python train.py --n_head=5 --head_dim=32 --positions="learned+rope" --qk_norm=false --init_std_down=0.0 --lr_mult_o=1.5 --warmup_steps=200 --decay_fraction=0.852 --decay_shape="cos" --final_lr_fraction=0.0
Each number is 128 + 24 x the weight over its row's rms, rounded and kept within 0 to 255. Layers, rows and columns count from 0. The size above them is the row's rms in percent of the matrix's.

# layer 9 attention key, 160x160, rms 0.116, rows 146-159, columns 0-159
size [101 109  96 109 108 104  99  90  97 102 102  99 102 101]
[[109 123 117 165 113 191  85 189 149 150 126 116 162 118 157 158 155 137 120 125 143 124 156 117 126 115 131 135 107  98  89 102 127 156 136 129 139 106 137 116 140  82 151 126 151 102  95 105  96 172 128 112 152 113 137 172 111 137  87 120 168 176 145  90 116 114 118 114 115 113 108 138 107 109 137 136 100 143 136 167  77 104  78 119 125 154 158 135 128 107 164 144 126 137 119 103 138 131 119 123 113  89 123 145 166 171 104 126 123 189 101 157  90 126 134 151 114 120 126 144 136 132 148  90 103 116 104 158 101 136 135 144 141 118  93 118 121  89 123 144 115  91 155  98 121 136 150 150 129 119 149 175 174 102 109 123 160 136 113 113]
 [158 137 131 111 140 128 185 111 125 124 132 101 150 135 198  75 141 159 132 151 122 119 151 116 164 150 117 153 138 137 115 137 160 131 147 162 109 132 147 173 124  79 130 102 121 177 169 135 102 134 147 127 121 132 149 142 127 132 125 132 140 102 118 134  72 168 173 104 105 133 119 114 150 120 157 147 119 137 146 127 166 140 134 150 106 108 137 137 111 141 123 155 172 103 164 132 135 108 133 151 145  55  80 131 118 118 142 134  69 136 158 110  82  95 119 103 106 156 108  86 134 116 153 104 119 119 116 147 111  99  95 100 134 121 144 128 138 103  91 127  88 141  97 119 137 118 118 114 107  93 112  97 152 147 160 168 136 114 126 125]
 [123 113 125 125 143 151 121 142 150 126 126 123 136 129 135 123 133 140 130 148 109 116 102 100 138 103 145  84 152  89 119 155 136 128 143 152 120 155 102  94  85 133 103 126  93 118 133 140  79  74 137 127 145 172 118 126 150  95 140 180 136 120 188 107 131 156 141 130  69 141 117 100 108 133 107 183 108 152 125 133 172 119 151 110 115 133 139 132  84 175  95 145 130 124 134 150  95 129 181 151 144 112 116 135 122 160 143  85 109 145 136  99  79 103 157 117 122 139 131  87 173 133 138 161 157  70 107 161 129 138 148 104 129 124 106 125 122 120 173 113 170 121 141 139 185 137 119 148 122 125 124 104 132 153 133 110  89 108 123 109]
 [154  98 160 107 119 150 111 130 149 128 142 100 104 133 150 136 105 129 134 135 123 125 110 171 113 138 111 106 106 119 143 118 147 113 102 133 130 142 151  90 137 162 125 119 107 146 131  54 121 110 171 126 175 106 159 108 105 123 126 114 144 163  85 138 143 147 151 136 137 103 128 108 165 125 126 158  80  83 124 131  88 156 164 167 138 132 126 183 149 131 100 146 111 148 170 189 119 147 105 134 144 147 133 128 147 124  94 128  92 136 122 103 162  86 130 121 136 178  84 109 154 144 145 135 137 147 142 119 134 121 108 113 169 109 125 129 129 141 137 176 124 140 127 199 166 128 114  97 127  77 106 104 120 126 134 126  82 110 134 141]
 [132 128  97 110 109 124 176 173 136  77  99 103 116 150 122 150 156 114  96 115  60  77 137 135  99 131 126 137 105 134 119 124 168 113 117 150  87 151 141 128 114 155 102 105 135 124 150 151 114 140 143 150 145  89 150 178 134 159 109 140 147 161 145 120 135 115 116 107 156 119 155 131  81 124  98 113  98 159 103 143 122 127 134 134 109 100 147 139 116 100 105 164 104 123 111 153 132 136 159  99 171 155 126  78 135 132 131 117 106 154 120  83 145 150 104 106 136 136 177  87 131 109 144 123  85 149 124 112 146 118 146 145 132 105 111 169 109 165 146  93 103 154 119  87 112 110 131 148 144 114 122 171  96 127 115 126 165 147 176 126]
 [116 139 128 131 101 157 128 135 104 114 158 140 149 119 105 127 137 136 142 136 119  89 147 127 156 145 132 103 127 148 111 127 111 131 131 161 171 170 145 154 146 135 128 129 102 112 148 126 136 124 114 100 156 121 151 142 110 165 133 102 127 137 130 104 128  67 164 102 130 135 105 189  78 148  58 176  84  99  98 122 138 147  84 120 122 137 125 126 130  64 133 141 199 118 120 163  74 130 118 152 137 172  91 135 122  96 108 121 138 137 134 125 169 118 104 125 142 142 125 115 129  83 120 153 174 138  92 147  99 153  98 111 152 115 132 137 130 143 122 113 173 144  99 147 143 136  99 126 130 147 100 117 126 150 143 144 115  92 162 116]
 [134 125 111  74 115 127 134 127 102 152 139  96 133 130 113 136 134 150 133 126 109 114 117 147 115 119  94 150 149 112 122 147 170 175 154 134 151  78 145 111 112 186 134 115 124 135  94 112 166 118 109 135 135 111 145 139 124  69 161 128 142 141  96  84 131 175 106 120 115  74 128 155 123 100 145 151 108 144  95  88 126 137 179 124 142 148  85 140 132  87 153  83 161 168 117 116 129  98 114 153 117 100 157 141 150 150 110  85 141 111 142  83 136 129 107 138 145 134 117 107 141  99 116  99 110 105  97 146 147 138  93 165 110 114 120 118 150 156 146 189 114 167 133 109 116 161 151 116 107 141 125 123 163 141 127  92 120 146  92 134]
 [141 155  81 130 172 130 130 136 105 134 126 111 142 105 123 147 101 157 125 141 137 150 137 118 148 136  81 127 137 139 101 179 112 120 154 110 143 134 103 159 174 132 110 140 140 143 111 144 142 131 126 100  90  86 121 149 163 117 129 149 119 118 133 164 125 113 106 170 122 135 150 152 107 116 141 107 124 184 131 145 161 133 118 152  72 168 143 106 154 109  90 179 109 119 126 122 144  70 100 129 177 158  99  97  90  77 134 189 137 149 126  79 126 124 133 131 149 135  99 140 139 161 173 123 149 134 131 119 113  78 136 134 121 130 109 130 128  95 141 142 134 184 112 140 153 118 127 127  93 101 155 128 150 147 108 123 137 132 155  94]
 [152 157 117 104 110 153 185 128 132 118 139 154  88 105 163 136 126 118 134 101 113 151  83 149 170  79 112 186  74 118 152 133 138 158 131 144 116 110 105 108 103 133 118 150 145 144 122 146  45 103 127 154 130 133  88 142 142 170  92 152 151 135 109 128  75 147 145 117 135  96 103 101 121 105 107 114 130 163 143 147 151  79 119 109 100 157 132 124 143 144 120  96 165 156 149 132 138 154 122 136 115 130 141 114  80 111 137 145 148 105 113 140 115 109 139 131 125 138 152 106 137 126 140 123  89 123 120 132 151 117 165 142 105 111 124 116 160 136 114 165 152 130  85 165 162 150  99 107 173 175 132 129 153 117 140 116 113 138 125 150]
 [104  76 118 138  64 140 124 125 129 158 141 141 165 143 121  91  85  80  64 108 121 169 104 110 156 152 148 118 134 127 109 126 112 118 102  86 167 131 109  99 147 136  95 118 155 120 170 141 149 144 155 103 121 115  80 131 156 130 145 125 124  97 120 127 141 140 147 178 133 159  98 132 112 115 138 121 125 111 118 122 142 141  86 165 162 123 104 140 175  86 132 155 144 110 132 135 144 123  97 137 116 119 104 132 108 145 117 118 160 148 143  75 101 166 143 175  95 114 130 139  94 121 131 125 154 143 131 136 117 142 130 137  88 154 134 139 157 171 175 138 158  87 147 153 143 121 100 123 134 137 115 128 135 189 109 112 143 116 121 118]
 [ 72 147 151 137 116 107  97 126  95 119 132 116 149 141  95 119 140 128 149 142 155 143 119 127 134 171 103 158 113  90 138 166 166 156  95 108  99  91 110 117  95 144 162  73  96 152 119 126  74 152 122  86  89 142 177  87 111 131 109 155 121  99 124 121 196 142  86 132 115 158 117 120 136 131 135 105 140  95 136 117 112 131 141 125 153 155 120 115 160 147 124  98 101  90 162 169 156 117 154 128 120 101 110 107 143  91 135 133 128 122  96 148 121 150 149 143  94  98 102 129 159 153 146 137 149 152 103 148 119 147 147  85  86  85 127 145 171 128 143 125 123 116 141 128 129 130  97 150 150 138 151 130 127 170 109 138 111 145 118 131]
 [130 143  92 112 111  88 117 133 101 145 156 113 134 119 115 112 133 129 154 155 151 144 144 123 121  96 106 149 145 118 119 162 114 149 112 153 149  98 159 111 133  84 172 127 167 130 171 124 129  96 141 143 142 157 134  94 141 134 111  53 154  95  89 155 104 129 161 131 163 156 107 162 112 106 124 102 152 153 138 158 115 136 149 139 174 109  94 118 146  78 151 150 143 152 144 139  71 125 123 100 144 107 130 144  78 147 103 131 198 103 113 113 124 106 149 124  90 119 139 119 159 145 166 134 121  86  87 115 122 172 166 131 150  93 108 126 123 117 154 126 105 103 152 115 153 140 162 131 136 144 134 137 135 148 133 125 139 102 125 149]
 [162 176 107 151 128 162 139 104 128 139  91  68 102 131 131 119 133 122 110 118 162 138  97 144 139 136 124  94 117 150 131 108 105 147  99 161 135 149 116 131 108 114 119 131 122 124 174 167  94 142 139 164 140 146 141 131 121 137 182  98 110 120 121 126 157 103 152 120 118 134 138 137 161  92 108 166  76 135 178 172  98 126  86 132 144  79 150 170  78  95  96 104 134  91  80 131 113  97 115 118 128 137 128 130 147 151 129 194 124  94 143 160 107 132 166 146 144 126 111 131 124 110 124 106 127 109 106 154 162 118 126 159  91 123 108 120 127 121 125 123 127 156 104 109 124  93 141 133 127 160 139  79 107 155  94 116 154 138 117 124]
 [114 120 111 118 153 102 130 109 171 131 134  50 161 121 144 123  97 138 134 141 119 103 146 129 105 136 122 134 148 159  74 134 136 181 125 106  99 109 164 154 143 176 133 137 114  79 110  95 142 145 151 132 108 129 142 119 110  80 145 165  92 132 108 123 117 126 110 140 133 165 147 121 128 128  94 143 146 134 123 170 119 132 124 124 133  91 149 144 119 133 155 111 151 160 151 116 155 108 114 156 142 151  72 157 129 162 104  95  88 162 139 153 138 165 142 151 157 114 107 122  99 148  89 153  62 174 106 140 150 116 133 114 133 118 105 101 105  75 107 118 112 130 138 143 149 124 112  96 154 133 119 120 177 127 118 121 102 137 127  97]]
# layer 9 attention query, 160x160, rms 0.114, rows 147-159, columns 0-159
size [103 107 101 108 107 102  99  95 107 104  96 103 108]
[[124 138 123  96 105 134 153 106 108 148 143 145 128 131 153 113 107 121 114 181 160 138 169 120 137 143 129 147 109 106 101 196 136 136 131  98 134  96  98 121 103 133 123 108 142 132 112 142 128 117 151 109  96 173 129 120 126  93 143 145  81 134 143 152 101  87 152 130 129  92 188 135 136 104 100 133 138 126 132 127 177 126 167 147 165 142 114 132 130 128 169 102 119 135 142 101  93 124  91  73 117 107 106 145 142 154 184  96 130 116  87 137 128  95 123  88 120 130 129 137 123  93  92 128 136 171 145  97  97 150 149 130 106 125 110 142 161 150 142 114 145 177 156 140 125 111  90 118  57 131 153 116 137 112 109 126 137  98 113  99]
 [119 136 119 122 112 185 177  86 156 156 175 140 138  82 172 141 128  84 125  91 115 161 127 122 114 116 150 112 133 103 120 151 150  93  92 152 115 108 135 128 141 150 145 125 175 148 101  97 128 143 119 158 124 118 173 138 121 112 149 131  94 149 121 124 131 138 129 142 148 156  95 154 126 133 127 141 125 128  95 139 121 133 137 135 121 147  92 138 113 137 108  70  88 124 124 161 137 116 124 132 147 110 140 152 109  94 124  97 113 104  77 128 118 140 173 169 148 132 155 139 152 137 129 184 100  82 147 116 193 147 114 163 127 151 145 114 125 109 108 108 133 191 120 135 153  90 169 134 113 125 127  94 143 119 117 140 151  96 104 112]
 [101  95  78 108 161 150 112  61 137 117 101  90  91 112 115 132 136  84 152 165 111 164 115 156 129 108  69 104 157 142 161 165 110 152 132  82 172 111 114 109 157 148 119  95 125  93 124 144 159 142 119 122  99 124 103 131 145 125 110 131 151 124 122 136 160 140 131 141 104 136 103 135  93 128 142 129 120 101 166 115 151 114 122 135 115 102 125 153 121 101 152 133 158 151 125 125 140 128 142 144 152 148 139 103 144 138 135 165 106 145 164 120 146 158 123 101 132  61 142 131 119 123 180 174 161 119 105 108 146 164 154 146 129 137 178 105 144 156 147 107 111 120 167 163 155 131 104 126 135 116 118 104 108 154 114 118 150 102  97 102]
 [140 105 127 133 155 141 135 168 149 124  99 155  99  98 127 143 167 118 111 147 157 136 106 133 141 164 115  78 142 108 111 136 105 127 113 122  91 140 159 129 110 178 130 136 165 163 124 134 102 110 136 135 125  98 149 150 117 103 136 132 148 131 100 107 120 129 160 115  83 112 111 145 168 162 129 105  94 147 101 108  91 151 155  94 152 110 118 156 104 143 140  99 110 113 136 120 158 125  81 158 141 145 171 112 146 140 153 142 111 126 160 116 127 104 107 137 147  84 149 157 120 141 105  87 165 102 142  95 180  88 136 155  85 106 102 117 121 133 132 155 135 201 136 120 137 130 127  71 119 150 146  82 124 111 121 152  98 142 111 157]
 [151 154  85 144  92 132 134 112 165 134  53 129 139 123 154 158 129 201  94 162 116 118 145 155 158 122  99 115 141 176 138 123 111 145 120 156 148 143 159 118 139 147 141 103 173  87  95 124 117  82 161 106 123 142 127 109 157 103 149 136 110 146 161 111 152 139 108 148 141 137 110 134 140 131  96  87 128 112  68 151 120 132 117 123 122 118 145 111  91 119 142 125 103  89 146 112 117 100 126 148 115  77 165  87 115 152 123 149 106 133  69 141 126  98 149 134 131 176 117 178  97 138 139 133 165 124 129 141 104 122 125 127 136 145 178 123 146 112 119 150 133 139 124 128 141  92 123 128 131 138 153 103  89 144 152 111 121 102 131 110]
 [ 95 116  95 130 117 114 140  85  94  72 120 188 107 120 119 114 141 134 127 110 112 140 158 117 134 125 139 131 152 120 117 147 135 127 122 155 109  83 111 120 146 102  98 167 134 158 119 158 161 131  95  86 131 148 108 102 104 151 154  77 121 126 113 139 161 129 108  84  99 142 134 129  97 132 169 100 109 139 123 130 108 155 172 112 130 112 138 111 139 152 147 154 184 114 119 158 125 120 164 149 144 141 154 103 154 102 142 136 102 110 151 120 122 122 149  65 119 120 111 141 121 111 141 101 165 186  88 121 143 178 140 102 166 145 102 138  89 103 161 166 143  95 127 140 120 112 168 146 104 131 163 120 112 135 122 111 127 100 142 102]
 [155 132 146 108 153  90 135 129  84 137 141 181 140 131 166 122 112 156 110 126 154 124 111 168 156 159  93 160  99 134  80 155 113 121 145 120 104 133 123 141 140 176 138 145 136 112  97 157 137 134 142 126 116 148 150 148 122 140 143 102 113 107 119 124 135  93 129 123 175 107  92 114 143 165 147 132 118 111 114 104 173 126 117 174 110  99 152  94  83 106  85 113 127 125 103 119 124 146 180 102 102 156 104 110 133 123 112 166 117 143 113  90 125 144 129 118 124 147 151 125 118 159 138 157 151 134 149 153  89 123 166  63 101 154 103 123 137 134 210  89 117 151 133 146 122 118 129 155  99 137 106 124 148 135 147 117  92 151  97 136]
 [123 126 105 107 111 147 159 157 111 102 132 112 137 127  91 149 159 115 171  99 128 120 102  99 126 152 130 139  93 103  83 123 122 157 119 164 105 118 136 133 130 138  83 107 121 115 147 119 106 126 101 122 135 113  98  89 151 127 137 192 163 164 143 139 131 109 183 104 134 138  98 113 117 135 115 138 149 142 157 144 122 103 159 115 102 151 138  98 136 121 160 116 118 148 121  96  46 160 130 121 119 132 153 150 101 141 138  76 108  72 117 119 107 125 128 159 148 154 131 129 138  76 153 140 135 139 141 146 168 149 151 140  97 118 147  65 134 104 162 134 119 141 112 139 139 103 106 110  74 126 104 107 140 156 127 136 148 173 113 150]
 [121  97 134  76 112 149 148 133 127 193 146 126 131 123  95 172 128 123 127  89 177 122 121 144 139 138 112 140 132 148 111 156 119 133 119 140 134 116 161 126 127 197 108 167 157 100 126 130 130 140 120 119  69 137 126 128 140 162  83 110 132 121 101 163 151 185 125 156 114 151 149 102 106 128 168 128  87  99 119 159  66 139 116 102 170 107 134 102 119 117 100 142 138 115 135 121  90  82 101 152 106 149 129 105 111 154 104 135 100 158 120 128 143 118 185 137 115 101 130 157 123 172 158 126 115 127 123 121 119 147 115  52 154 100 121 138 121 123 139 133 104 106 132 154 127 123 119 164 150 144 139 110  95 113 128 112 115 129 121 137]
 [143 122 131 152 146 152 109  97  64 166 155  43 140 126 149  91 147 111 148 110 116 121  97 107 137 141  97 153 128 127 109 123 125 144 102 141  81 154 151 189  99 126 149 154 138 126 162 163 145 199 131 158 128 145 132 109 102 143 138 124 155 125 100 124 129  90 147 116 113 101 159 123 103 121 159 167 112 128 120 158 103 166 171 130 125 106 151 110 126 148 139 159 146 132 119 126 158 145 119 120 117  57 122 135  91 108 137 151 158 111 137 138 125 153 125 110 104 127 125 123 115 123 133 190 144 113 117 123 138 107 109 138 153 130 160 124 109 157  97 127 120 121 103  73 153 122 101 113 143  95 142 142  88 120 110 118 131 124 115 116]
 [128 132 127 123 149 110 134 140 117 127 159 128 159 156 132 130 155 118 142 147 107 122 156 114 139 128  91 159 143  97 112 149 161 105 124 139 105  96 136 102 109 102 122 155 118 132 154 117 143 146 135  95 144 169 146 146 169  97 128 100 147  79 118 160 127 139 137  92  76 175  77 161 105 111 134  74 123 120 118 141 153 120 123 126 123 108 127 145 162 128 154 136 152 133 136  76  95  92 113 123  72 121 151 108  96 161 139 142 178 119 152 108 142 110 127 125 141 170  85 187 120 115 156 113  96  64 129 135 146 153 148 114 131 116  95 123 117 141 130 118 171 129  98 159 145 148 162 133  91 126 127 112 122 145 166  97  97 157 137 132]
 [119  98 130 141  98 176 159 149 103 119 137  86 163 135 138 125  91 125 116 173  92 157 126 106 125 142 130 126 118 124 152  74  97 101 129 126 160 143 133  92  99 105 124 122 169 108 116 150 122 139 141 142  95 115 137 128 135 146 133 126 111 160 135 118 127 109 121  98  93 111  86 177 114 110 149 164 144 143 152 123 158  99 164 176 106  82 139 194 102 144 131 120 125 119  78 167  72 133 124 112 155 135 185 108 129 136 160  82 123 165 101 151  85 130 151 122 128 147 144 115 123 128 125  96 121 143 133  94 103 143 155 106 146 153 158  95 142  80 118 123 120 142 137 121 146 115 107 135 139 112 135  89 102 110 114 133 122 141 157 125]
 [145 172 131 181 124 159 141  90  99 126 117 102 110 134 161 154 143 128 133 160 135 135 182  96 102 146 137 111 124  58 138 136 155 142 114 169 119 136 125 129 135 112 138 113 132 141 124 135 137 156  98  54  88 125 121 146 110 130 100 129 143 127 138 112 121 103 125 151 140 119 132 141 127 144 105 135 164 122 111 121 126 124 133 146 120 135 136 137 204 161 162 106 173 122 154 110 128 134 205 123 127 166  95 171 129 112 140 115 114 144  94 121  99 140 117 146 141  83 108 106 102 152 144 148 122 116 133 129 124 107 132 126 112 166  86 171 119 120 134 119  89 103 137 130 150 124 117 148 174 144 125 105 136 140  89 112 109  66 148 119]]
# layer 9 attention value, 160x160, rms 0.119, rows 128-135, columns 0-159
size [118 103  98 101 103 108 102 101]
[[122 137 117  97  83 117 100 125  89 116 115 145 136 145 112 168 136 117 151 126 117 148 104 196 137 147 148 130 129 152 186  85 171 113 134  95 141 107 105 143 148 114 132 110 155 124 123 145 145 125 129 104 126 157 123 161 128 172 171  89 136 122 124 112  90 153 131 138 104 116 145 145 135  98  91 125 165 107 109 134 124 108  91 140 159 114 162 123 129 107 107  73 147 132 131  99 174 128 119 133 103 141 118 108 120 109 145 113 114  85 150 126 148 125  90 119 169  89 143 104 106 151 111  90 114 148 137 147 156 130 148  87 112  83 107 173 143 162 164 120 140 158 115 140 146 133  81 150 158 122 101 146 143 113  96 117 140 121 174 148]
 [162 146 120  96 138 122 130 146 150 108 132  97 148 107 132  99 163  82 146 136 203 133 141 146 139 116  73 126 137 128 130 126 118 141 128 120 158 122 169 149 117  93  98 141 129 149 154 117 120 116 127 132 146 103 147 124  99 117 107 165 198 112 160 121 119 112  96 107 113 126 131 136 148 200 147 127 134 142  97 149 146 129 140  78  82 146 131  73 127  94 117 124  96 127 142 130 127 167 119  84 131 133 143 113 106 119 150 168 134 137 104 126 112 133 118 124 101 109 137 121 122 142 139 118 117 101 116 110 171 124 128 131 140 100 160 128 161 158 136 148 109 145 129 143  59 136 102 131 150 134 157 124 214 131 131 117 125 113  85 138]
 [151 157 110 165 121 170 188 117  89 166 131 131 116 167 127 168  92 129 112 146 156 113  96 127 126 143 138  98 108 120 169 145 112 111 135 121 106 100  70 123 152  60 148 117 143 137  95 125 141 123 127 173 150 138 102 115 143 104 136 144 166 107  92 138 105 124 137 133 124 112 118 161 120 134 146 162 155 154 127 144 132 161 113 170 163 129 112 112 153 114  74 135  80  93  90  86 124 148 129 143 165 118 152 132 116 110 128 105 117 109  90 117 104 112 138 152  84 113 127 149 121 124 134 103 143 122  97 130 112 165 143 131 156 137  69 115 159 112 121 126 121 110 175  99 125 121 104 138 168 113 112 157 137 116 100 135 107 131 139 146]
 [140 167 169  92 113 120 138 145 140  78 115 125 157 120  75 120 102 166 142  96 172 116 110  88 118 139 129 137 128 115 159 173 117 120  73  99 152  91 154 109 127 151 113  91  80 170 112 120 128 138 129 166 134 155 108 131 127 125 123 131 161 114 193 130 114 116 131  97 147 107 128 139 159 123 106 141 136 102 134 164  91 123  53 134 134 123 119  85 153 118 121  97 130 134 125 145 137 162 124 125 107 131  97  95 127 126 104  94 159 155 147  90 179 137 132 130 133 147 118 124 134 101 131  97 132 150 166 162 153 136 154 128  84 130 160 120 116 121 149 146 145 123 154 121 102 132 143 132 100 117 137 124 167 141 116  78 133 145 101 120]
 [118 148 117  76 121 141 129 109 111  87 155 143 140 102 117 176 149 149 134 119 147 101  96 133 131 154 133 161 118 160 125 162 128 140  97 141 114 138 137 102 123 158 111 159 133 106 127 121  92 106 142 132 140 153 124 187 112 162 146 171 132 112 111 109 144 122 152 101 125 113 114 117 139 144 117 117 130 132 103 133 116 128 122 161 141 150 157 122 146 115 108 154 120 161 118 121 158 111 109 148 145  89 104 144 124 137 209  75 145 127 122 159 164  98 190  98  97  96 174 139 119 127 116 102 120 106 130 152 124  78 135 139 132 163 132 141  96 129  86 157 179 123 156 134 121  99 151 131 128 108 132 103 124 101  61 140 123 126 107 166]
 [175  99 132 100 133 156 156 114 132 132 114 123 143  98 159 146 133 108  95 140 116 127  90 143 126 109 154 118  99 112  87 114 175 126 129 167 123  77 108  99 121 101 111 160  88 146 137 121 136 149 121 130 113 200 133 107 136 121 117 152 138 108 133 130 172 122 138 141 162 116 113 114 130 134 121 136 168 116 131 118 167 148 106 116 125 123 127 111 132 146 129 122 126 144 129 120 159 129 158  84 164  59 112 125  73 130 143 169 177 116 123 123 142 137 133 139 107  72 140 127  89 158 113 195 111 113 130 170  99 100 162 144 185 120 138 106 125 115 116 149 113 136 174 115 134 120 133 141 123  93 119  96 144  87 142 146 114 121 115 123]
 [173 115 169 151 183 138 148 118 106 128 173 145 136 123 151 122 123 141 116 101 141 134 101 150 162 112 131 140  98 118 112  97 150 116 100 110 136 145 171 146 140 162 162  98 125 134  94 158 108 123 158 160 157 120 107 152 119 133 123  97 143 129 151 152 125  86 130  97 114 132 149 142 107  83 158 185 115 143 136 129 131  90 148 119 111 119 138 121 122 143 101 129 153 160 117 135 124 100 117 130 153 122 158 144 100 172 166 110  75 119 136  89 133 142 142 120 121 116 117  98  91 141 122 164 129 130 130 129 123 131 123 140 141 129 148 121  82 137 113 102 101  98 116  91 159 108 101  94  94 152  88 149  98 216  92  91 115 122 128 109]
 [115 122 112 124 137  49  88 126 126 153  87 148 112  83 103 184  95 156 144 140 146 165  84 137 120 119 116  99 105 130 133 117  82 114 133 124 130 167 103 129 151 121 113 180 139 139 122  97  85 135 128 115  99 166 123 123 122 138 130 122 156 133 106 135 106 140 137 133 140 145 116 149 157 118 119 133 137 141 134 150 139 134 117 130 155 118 101  91 162 154  93 186 119 133 132 189 104 144  87 148 134 123 122 116  65 144 159 111 103 144 104  92  98 116 124 125 150 142 132 154 144 150  66 140 122 128 101  90 141 125 115 148 178 173 113 120 120  90 123 142 123 130 134 115 104 145 139  93 136 159 123 117 109 120 124 101 151 151 137  95]]
# layer 9 attention output (transposed), 160x160, rms 0.15, rows 128-135, columns 0-159
size [113 105  98  97 101 105 100 102]
[[118 118 135 129 143 166 110 159 112  90 113 134 121 100 124 130 142 174 112 124  98 150 127  86 169 131 184 127 104 134 112 125 121 126 113 149 122 174 153 132 121 129 160  85 131 109 131 109 134 133 138  78 144 113 170  84 112 124 121 106 128 109 133 145 154 120 144 108 200 117 120  99 100 144 145 113 126 119 127 146 137 156 146 146 145 141  80 129 129 160 100 105 119 116 146 165  99 134 155 145  78  92 147 186 107 129 103 126 138 125  90  98 132 128 160 139 143 133 166 129 110 147 119 155 140 129 172 162 148 121 168 118 154  89 101  89 154  86 129  86 136 170 117 121 132  95 107  94 134 101 147 123 115 147 101 145  97 157 105 140]
 [102 141 150 136 105 125 108 117 156 177 121 112 125 125  99 139  66 104 103 134 105  85 148  95 109  86 122 120 153 115 129 122 129  85 115 118  93 125  63 118 163 155 140 122 127 148 103 116 150 163 130 125 128 204 199 115 151 124 166 129 135 112 105 118 143 138 114 103 149 109 158 160 134 163 103 184 126 103 156 150  86  97  95 168 117 135 141 146  95  86 142 143 113  76 143 119 134 137 138 163 108 155 130 125 166 127 134 113 110 120 111 165 140 131 125 131  92 146 135 156 138 107 105  90 128 117 142 152 105 124 103 123 130 192 150 119 135 142 128 153 148 130 165 117 119 135 132 132 123 135 124 139 109 131 131  95 138 117 146 137]
 [ 93 112 139  95 107 124 126 102 107 156 167 109  96  97 116 114 147 122 128 115 100 181 135 111  89 104  33 114 102 133 119 133 196 132 108 118 143 115 156 127 137 172 120 174 149 131 109 134 123 131  93 118 115 149 130 124  98 133  91 148 124 152 124 140 126  84 126 131 120 149 128 141 153 112 129  85 145 126 132 124 114 155 127 112 147 125 109 134 103 120 162  91 140 136 106 143 175 133 143 135 106 156 132 128 115 116 136 123 127 142 146 124 141 146 186 123 148 144 121 179 119 165 151 139 190 120 147 163 109 130 117  60 138 169 114 134 143 139 152 102 129 135 134 117 145 116  88  96 109 152 141  79 130 137 108 139 132 118 105 167]
 [139 161 152 162 158 107  55 100 124 139 156  99 152 148 152 128 133 137  86 138 130 134 139 145 145 139 136 139 131 158 133  92 120 119 101 188 105 156 124 162 104 102 151 140 161 158 186 127 123 121  95  78 127 129 140 112 100 124 135 138 121 136  89  91 139 127  96 166 120 152 102 127 125  83 109 138 114 166 101  99 137 120  98 122 152 112 140 154  98 157 100  89  92  85 143 142 101 130 123 136 119 126 160 140 165 115 149 176 132 160 132 165  99 119 112 139 118 101 136 141 113 154 126 131 106 123 144 150  95 119 147 133 123 102 132 159 135 154  99  99 135 155 130 114 173 138 126  80 149 112 147 113 124 168 117 119 119  72 122 107]
 [106 131 151 151 138 125  93 150 148 120  99 136 153 108 146 139 106 106  99  95 142 142 150 119 164 149 176 139 102 167 119 131 182 109 130 167 120 155 125 140 104 136 145 147 106 133 115 147 169  87  84 153 142 108 151 101 102 111 111 121  82  98 120 129  86 131 142 137 128 155  85 142 138 100 106 150 188 106 123 126 163 154 161 136 104 123 133 114 114 145 157 152 133 138 108 160 105 121 114 126  78  93 150 117 152 120 110 114 109 143 173  98 116 139  90 163  96 113 159 159 147 133 132 124 108 126 130 167 106 182 114  87 151  95  96 150 121 137 108 104  90 108 144 103 115 133  95 135 111 103 109 123 141 142 136 139 175 128 146 160]
 [121 136 141 200 107 155  95 104 115 126 155  87 164 145 143 137 108 136 132 106 131 171 100 126 138 125 138 128 105 154 144  89 133  89 151 118 111 146 150 123 119 150 115 178 172 120 108 132 143 125 130 150 142 100 181 179 109 119 140 134 146 118 153 167 115 110 134  82 118 138 120 141 122 155 145 102 136 108 144 105 122 143 156 175  98 105 147 128 140 136 123 128 170 110 145  83 119 111 101 140  62 114 123 152 101 117 108 114 107 143 136 153  74 102 145 137 110 136  85 164 139 116 116 123 170 105 141  86 124 119  87  88 104 158 151 108 111 137 141 109 126  95 171 154  87 140 103 131 157 140 159 148 122 114 113 125 110 133 140 111]
 [139 140 113 134 107 130 133 128 156 116 111 151 122 115 165 143  97 104 127 131 114 168 155 137 119 122 119 127 101 166 151 129  93  82 161 111 124 143 108  80 126 115  93 154 102  72 182 153  98 109 122  88 127 137 122 102 106 145 132 115 107 112 155 121 115 177  94 121 122  93  81 124 113 146 103 110 111  98  85 138  96 111 158 149 121 119 153 136 148 124 154 191 148 160 120 135 163 141 134 161 117 155 107 157 142  94  94 165 166 137 172  65 145 139 116 124 119 127 152 141 134 126 160  89  98 157 109 123 107 124 132 107 149 103 129 131 133 101 116 148 188 144 107 128 156 123 132 141 143 155 158 130 122  90 148 144 120 115 152 144]
 [119  78 114 162 163 132 135  93 154 126 140 141  79 131 174 133 126 115 133 159 104 133 133  95 138 110 113 154 128 122 154 145 135 152 179 122  91 119 136 143 171 125 139  94 127 173 145 144 104 163 108 147 130 100 105 104  89 165 113 108 130 187 125 126  72 101  98 147 103 121 110 129 139 123  85 134 147 142 173 142 156 165 132 121  94 135 113 139 103 105 168 113 169 122 147 152 149 118 104 143 139 146 122 101 157 143  95 103 115  85 180 103 142 114  78 120 132 118 135 161  98 161 150 147 163  78 148 143 139 112  96 153 133 105 120 108 160 139 134 104 128 130 132 144 111 111 122 143 108 124 115 149 138 130 110  90 142  99 103 118]]